Each number is 128 + 32 x the weight over its row's rms, rounded and kept within 0 to 255. Layers, rows and columns count from 0. Numbers have three digits each. The size before them is the row's rms in percent of the matrix's.

# down: layer 3 MLP down (transposed), 3072x768, rms 0.0308, rows 1657-1688, columns 576-671
# up: layer 3 MLP up, 3072x768, rms 0.0342, rows 1658-1689, columns 576-671
down1657 096:110110127122152099143131147137123105094113084114118131117125103155139093118121156132134123127219135098154085125113140122112117164053135158117159109172101129153134169117145124096143148096176135138105129100156126174121196126172085140110191135186185166143147083157119142128143126169121101126
up1658 101:204154085053162131148147137115144193182150183148155107135119130137118132140161134164133119191075118095092058163118195155155080123190112114163171132156118158193093159134128137131118170111109133111090182119106144181056113126062104130129103073131105134110100142120082124127104080137110135105
down1658 109:100148165130133165182098166126112098161088084139055165121125171123148112123110091068151140116145091076152069099209188141096150104097173190152122125101107102155133105078148162131076118135132187133159160107092082167188128101137135110119051132139103179170158116133146153063139191118092119183
up1659 096:134176095142137076176118120169156147119149123159094107131117097116096184141139131104170111164136120135165145115110147108148119132163122178123169146066137185076177141122164100132075110165150096163053175157163160149161123123103167150113124129148160152113118128172133140123089105136154088078
down1659 097:106086092125128180133195092075105159141174162075112144135182117145097124147124119119132171149178101090082119175127064127175151086138133105116103106141162087114082109133114106136080149116127181121115093119127123168102136104117115076105137132100134105179118085122133130122102112170087140128
up1660 099:117166070056124060170123125187128199163148158150101149070050158136138130164128141134119139169139140112156106062071130129137106174073139159168126110157129121158173138126100143037143102101084061101182063122163127131123058147088107155132094096145128142101140081097137151134136084091090130060
down1660 093:137112130175184194110153127139120054106091146138153126145193089074106154083166136102150127074099204133126135171143187117125131093170105120080110157121108131145123117193166093132105147173138191150069219091134065197127180178168126136120197133128098139114125096164110105171173186150173153211
up1661 099:102230149126118084104122052095144139178089108153117177094128086089177136100093124173145087159145099136132158115127172111048180142143106114107145123129121103056119122131125075104131099076065178163124128109094098159140106109140135165083104113123107160147170153083113061198077142112128181122
down1661 095:097092147122096166146126179142116107099119186138131117199153213143113142146116085095105152106127124161193102104150136147199081135134148111111126164106194132186131062127158089118138163143139082098136125102183090134090122097105136115101084105161127086131108049125137145043149120158144066115
up1662 098:133071119086127161169137128141123177157118179139163070137078154107107149093151142119167122170072084131160111122146135165118137146110147149119099119112139064124181113093120054122158162135091107130117135085094183150153128168094136210147072126116093092105124117089139141154110100135075178144
down1662 100:148147109137133099138146093108154107147120129161116162096083114177169153174120109105095145155086113132156115164114135124125119182110078129139101143132151151077097083159119137197174131102123224091134135140111116088143114129097164143138178090142161143113137104183150111091137089135115125135
up1663 101:094119167108130064137111120139114174162114144079141079152156172143129156113095195145152124099137077127117082135105067117112174088121124141158099099136169151126139136140146082090139054114102140129120209138144102186135118097097191117095105140133162071127180129138149101125148133148107150146
down1663 106:106132170122088055129158094049164116154135114158113124154153112119100052213124117105154117142119117102151112098157130112165138106115190163162149105138066146148126127105151110195116144127098175099092161132134139113098171151102145110102107129079154207135184143151103093121114150109207138181
up1664 103:161146091111136076130148160094135111120103109091118138128125141123078145118076163165095117122129085103023129141088104151165110138141103124148194120128090118118139069098186163131102203139188096063152087148155117101137103157103097146130085160154124123142131151150156094152152076148148113157
down1664 104:218114152198114188099127145162098114162154109122127139117120115134147212069139108133116143128001138109159131153189155104130148130120137143145127091111142121149109187148135143172157126116115153092126126140135169178156079105092093111135166125087101162118079135113112097127106168109101225135
up1665 106:147088113101093150162109143135153107167145117172122080134207133100125169103176093062094135160102084097132080144119119164115052106112154218126106121113174158099145140145125169144080189089156144132190102119122145186120114149080117140127098166106116104104139097091131180144131095167117181157
down1665 112:099157091167176096057157117091168132136151143090176109083142095077099135142085141139152161114112142153136185150088110072088153142202037096118140120174172092113135193147143115165126124129144129133074126123109051127164160127095178177136113116128113127131170117179164156136117179120101118097
up1666 102:155133122100163124108125121122134088117093119070142156128143098145095155145114156176163116120127119132101116148214120146104164038141127158154140167115171096158148075101135136118169077112059089178139112127146072173132106073152064126112120076159100123192181151116166090132094129116133182189
down1666 102:073172127137108108133131176138179159124180101125166130165113174136139123138094142113077157182150119123086166153116165112150090111137156141089110108108093165121117133165118155142089142114172118155182120147152167147130090172063111035089126120113086116105126141131157169123152165135128110075
up1667 100:144135158100095092127146125117113165181112163136102127166093153114077119165166099122097164127101111129081094144135181150158127111204117181105110149118128138173142123096092156121170108121119137122148167063096120142113104133104100142178105101130110170160113097137125110148138109131111183136
down1667 102:130116068180192136108163136161101138138151065134194085170164175113130132091133126153143122080153100112153137156107077145134201144099099118132087156137158172153138106129122128160128142129141076143091126193116130146164142139046078125113141189145148096128148135134053153087138067094095089138
up1668 096:100177102150086154092122071165132116163111172128108118127118140096085139132131087142134111110141119133115142106142180093137172115094109154148189176065129122186185093099127093177126160163064117117117186153171163146140114108146091132160173120128128165175127061161141164132054082115145144120
down1668 093:188052131092195124128097172149111166067106115110119176151121110153166118183139144138127101120109115162180072118115112131082151154122172095144111132226078122131151164194129138113121120137172179150125061119104101109090158147105165167075074086137182122071148111077073117091189103133096151131
up1669 102:129139114090091164100129149113168179158127097121119116131146065118127161138128171157148093091100110116090124081146172135154141088162077114152171114125197105107206112141175058092160138153143175111106202088058070122102103108142109152068090128097087168106151045156074184117176133127116090126
down1669 106:151108170176192122161130110115154121111142179153142162155128101154132111177138100149116140164165079147150057162099165110127094161106135165124106128165088103101144230157129105140046133151133152088115096213163097186060154137076134132114153165137123084122137170129157076094155139138145145096
up1670 102:148186125142152134157120138106201130103189143215100107182149139136116114143173119105168140117061143152141133139167161158138137151097107130127119145120162144139131125113069136151094113159148153124109148118116119172112139101138114156113133066115130178118219192115100106181074099110176118215
down1670 099:022135136113114116111122170102153157188103123084113093127090100172139154145145119138112131107177195104126102106156148093094088120203192141133166092117167113141164072144152128157189097134148117140112138145173126121137149154062188062111057164085085109141133096107115152132075106141128188129
up1671 097:142100101106148061115134096159107145130117081134144083127118128145099121158074135131122051151085184129143141170136124143084137164165130089174145078142146140107139145111089125125173093082081135071117097132118119111183136188098137111103142180174136152197159109114131198143084117111115175091
down1671 090:130143105148106150124111153112054134126146153135140083102108101096124126063125093162150153090125080129064140139110133121136130097127120155100094157034098125126124094107127163105150164202173153145140115141146090122173132192155093132197169130172096114094141090082110130153164169131112101113
up1672 101:118093133149097093100151128107093149163193124172070102118136086124153181131115094106153137116120069096198140099163096160114145095071156105107111171116116140128195117150165115188085088205197142164152199141092102174087159096125147180161168096132164105130148157188131193119183125147098101131
down1672 100:130184133124151153068148102132184106126096182103113117122072223120128113111047129158092152138141122178127174122141084158173077145136081124113161128128170118117132136111112107119082124115081123113124105116129154101188124151146091123098131164117105104157113074066123104120154150091117140099
up1673 097:131162079201164156176123133162116151119114195112116091134132120144150107140089136164144114127131141133160147128073050110144096160094150097098172108088147126160135111098113155134068137135096125080158145114127139119141183121100149097132150112193122140106095087183106151124149053156122185157
down1673 095:107100154047111126170124130152115137132180093072142114097129127125155152065152147145125109161158108162062133108112190174109118112168127087114139095158099080146153167136165112107146074135194096121096124164149112107144109130089124146117135153064108120091190156050125150121111134099135150109
up1674 104:156118173136085150170133132147122142143121163196051165160097124115214166108158122092118110159117090104084106088129165148147164141155127117101101115097160122129148139146156143171174152138126092124176164122120180174129136067171169095160090190134101156169105115227119126162139112113103160082
down1674 101:068102134083104083147151094162151146115132168097133158067070116147135112132034129131167147124059150168167150102159126095106159154163135130151133090186119133131122099064129123111139101111135100120156111123116153160139158034085062184095197062118121091102130180060098087100094158182150152172
up1675 107:096129151161153131089095123093080105138112127139168149153138150114135133180117111146123162161130108195130062127159088108140191129207123126127187173162123105162101127160109108100135122138133101127179052142114092172108189102073118130127094147120096203161186135100164092097175103137143126180
down1675 107:134118182092090150150094133150130142124067178080084158098121134115149204087158098138144124083111208062057161099190129172104118175166086109138106140107128140113140103082089106169145174136114147116132151177169125164128104151145121133138132069176101130083160135172102060158109184138138112092
up1676 105:142127166122084159129145115117135125085153110116127151139159136116132127133103164116144113064103143150092130129141116089095096085213119195126110192102187178124167112119103152166149102165106147122136135129128149151124152173129100205188176144118106089161181154178156140152112162149150146113
down1676 112:096139155123127103093160113146095126131166052108161186087078110123101081117147120087119122178127120137124128099146094127133041160072118086104151164174159158105136181170135128134145113096136121171182168154150103109125069099113138101123150144140148124148124068123075148052102139082109109121
up1677 103:132139079114114084131111156121148149143135151139105175055103132065102105153125145132162128138105170161122115058063086132144123142124136109163150178167167091111099097111166131148164163083070028105149120107133129095134109064200089173078113118164101108156182111129105136067135080120166072087
down1677 105:121096118125170126158153079115205141090062118153138092132124103160146116142114116078127083142136119167152139160079103127070113105134130204110107123067102151112119117171089145115144084151167233107155103125131177129142145138109147111152133162130144159163107105148037193172130112174135160157
up1678 102:144148111043123139063148109156127115141081167120052113102132123098135178154086095141126126116110122107156102083166070118120154153176122123159130136126118098107158060127082150175080076119108139124139089133115115147149109074125154110088064181172114148080136083161178127096165086148138099134
down1678 099:089136122152161134155081076107135134125141095151162135159120071166115030091187151147115117142119160103118176179116133137128108152090150086127140145107142165122127160129165143176155156112129124097143144189147139132144122157166146119129119099092148176170158164118108148151096104105092168108
up1679 105:122134158136165132093134099127095174109097145121128140143077182112170132129118126109117100130154100108116082069126087190083102097104104133139161107093129095119116137100125124104136139076106106121163085100126116137096035089109157119129081156162142159045158119067205155091145023122166099159
down1679 104:172130116132126156101143138163144056096147061101162161093187101112113134113163093139150102183066218124166138149125129080188142164137108134151109122159132160097133082160150128139145120171104105167070142161136099134154142150112090154166114093078154184166126178172118106171135178153132139111
up1680 098:108138169103150081138132165141118165166146090097121131106124157083172127150136126198152117134121145078168088120131081202072119205111100171156123179105103154127135126139165115091130095155115177141124134084120114127092177164094117124080146133135118125096164116197181149148114105070126109134
down1680 091:139113054186109162113108099123130130080114145130138136131130124139104150091143186093136077141086128173087119135128157093122142139159142086080163090120216113143115120110134115171165140116114127101142122166158154155121075105122158117147084128133091134178138070103113135121115147124118144061
up1681 101:141147132083139097171104098121104177147105132169143119167175127064097140169176165156226109156142127093157111158122096134139098172124104144194131105189147123133076104171093123138111093106135113105131117122178098136083169197110149109072065179164114114117103105141149150173132075124126185068
down1681 103:140052102082122169160135166138140108160166113126103132107074116105204140090136109091104130090141071089113188158067141144163155091149148076149099157079065114117158138118141175134113150115174140123082071162107142171184098086146137080186124126238131134118212165120127151093098162055155117144
up1682 095:109215162204152115144114058128114122114153175167122142138085091145165145107126140131193121125117158122155096152079155142160150165115148127119115149095170144155112138107185070150139138126106193108087140107075154122120141093062173116149124116166131165174115142128147082131148120158195189086
down1682 093:157125203109099133172145159120136152151105103189111141079143128089114102221122121123121124175104067142128168100140119140171079089191125135123102169184145129144142094103102120164160105100094162110139115131137138098152134176149146144124128174122149099076176144133176082060089170150138162182
up1683 099:132136138161153131134136102121114098137182095138106101079104138143125168136100119111185138139136160143132129173158145109114191126136099094096176118101098149118145140117143144134106117127123134142126187092173168146163161067095159123180146130139086101085154077227139127113150147079128179104
down1683 100:162128176126110135159137167135046124167124154144093144165156155122113097152170112163095142152113125096135096088129061187159066150066133107148115143172110127164166113132124102099095148087159098156143128166179102148083145147154126148142133128110143154136130150111156086173178124167152112122
up1684 097:177144147129087102222136098089169136197144089108178144130087070096048140181133139139177145142088090137140146077097152136134146118105134139096083159114085129100161100100163134126086134138152156140173206144116111138108096113159079166173134117088129100128187113072120068167171128127193135099
down1684 098:044129113202154146168151126162052120142197168082116125108156133200102111094093185096105159059161098132151126193148035124173083182081115120139072125125164121057109111164122127117131113117138126117116061093078145125126114190154166155089109096119114124159127157102123161147137182096109142125
up1685 099:143155163069111138113117132152149147099062168149173084105088221077122129115097170145136110091141163112153122126129140189079133118183101123118174141091142085084151080141125117144119137144082169116106165140221143158163174120129161116093125155118129073133181083167167159087119093121086092102
down1685 099:139168144186182133113150128134179131107164084103141164146140130186153169099126137114112172164089126104076109111084147085148158092102130213125085099144184183119164114088100120154185130086182095149172137131094169152127142145136083107194090128129087248074141076095079165154138166123170134159
up1686 097:126136102044131117115149177195124131113089162148053146093111090100126132090127111137138115108106163093088070078140102123089095146141129145078153117175154127113118068109119158126109078076126088139110158182123051114090144156104099173112112141153121098079153067122089181104124045049136084136
down1686 092:132109073147143113121137103111105111106145107127130085182123118158136146116166143095086130144147122128134185155154153152167126109097108167149168139161115061072179144096123146113079115112158111154132091086118162138133163140073164047118071058106141144215126183100065125080135159125114141110
up1687 099:081116080117147133126104132092173129131114098139155157105123182095115135165165168191088092178090128148122053149133078146151153114161120134148176157079148163105159078115150142121116130165138085060157122153119105166165107120076192171186131182136118099123166151165152173124093087090070166128
down1687 101:147150136143159061114148213132154133170140118120115153118085116072144134072184127131178058183139147108204177073171173125145219132109159154116131082093107128145093128102068080132133147082132125129124155156082222124132112121136090127102154108126174155141145108104155087144164082174095129067
up1688 101:125093087099131199140109125158103052112203101129116117162163095161126124123084153124124185120113104101168089105063145128085152173087121127156121155108091106100125092089092121189064132100138173125093163061025080208121162162102129178140121070055032128148124139142121078210080154117115119082
down1688 101:168177133127124101126140122080114173143117153168130112158115130069126182093214130156103092167100109107070138143163138109158159146165164090126064168148148094128116146110120131093161108133161123099168113108164136099211087131133083155112066086164189121122113100048171141086122074178146102169
up1689 098:119111134085194163186130134105153153121115100081133080130195110109115107096106107145139088161088100195125114098087170137140141139105131184161150152114099109118153154117126114112079155165117173171122156117141167166110179168100187153144094102084147172116118139163081123125128068096130109148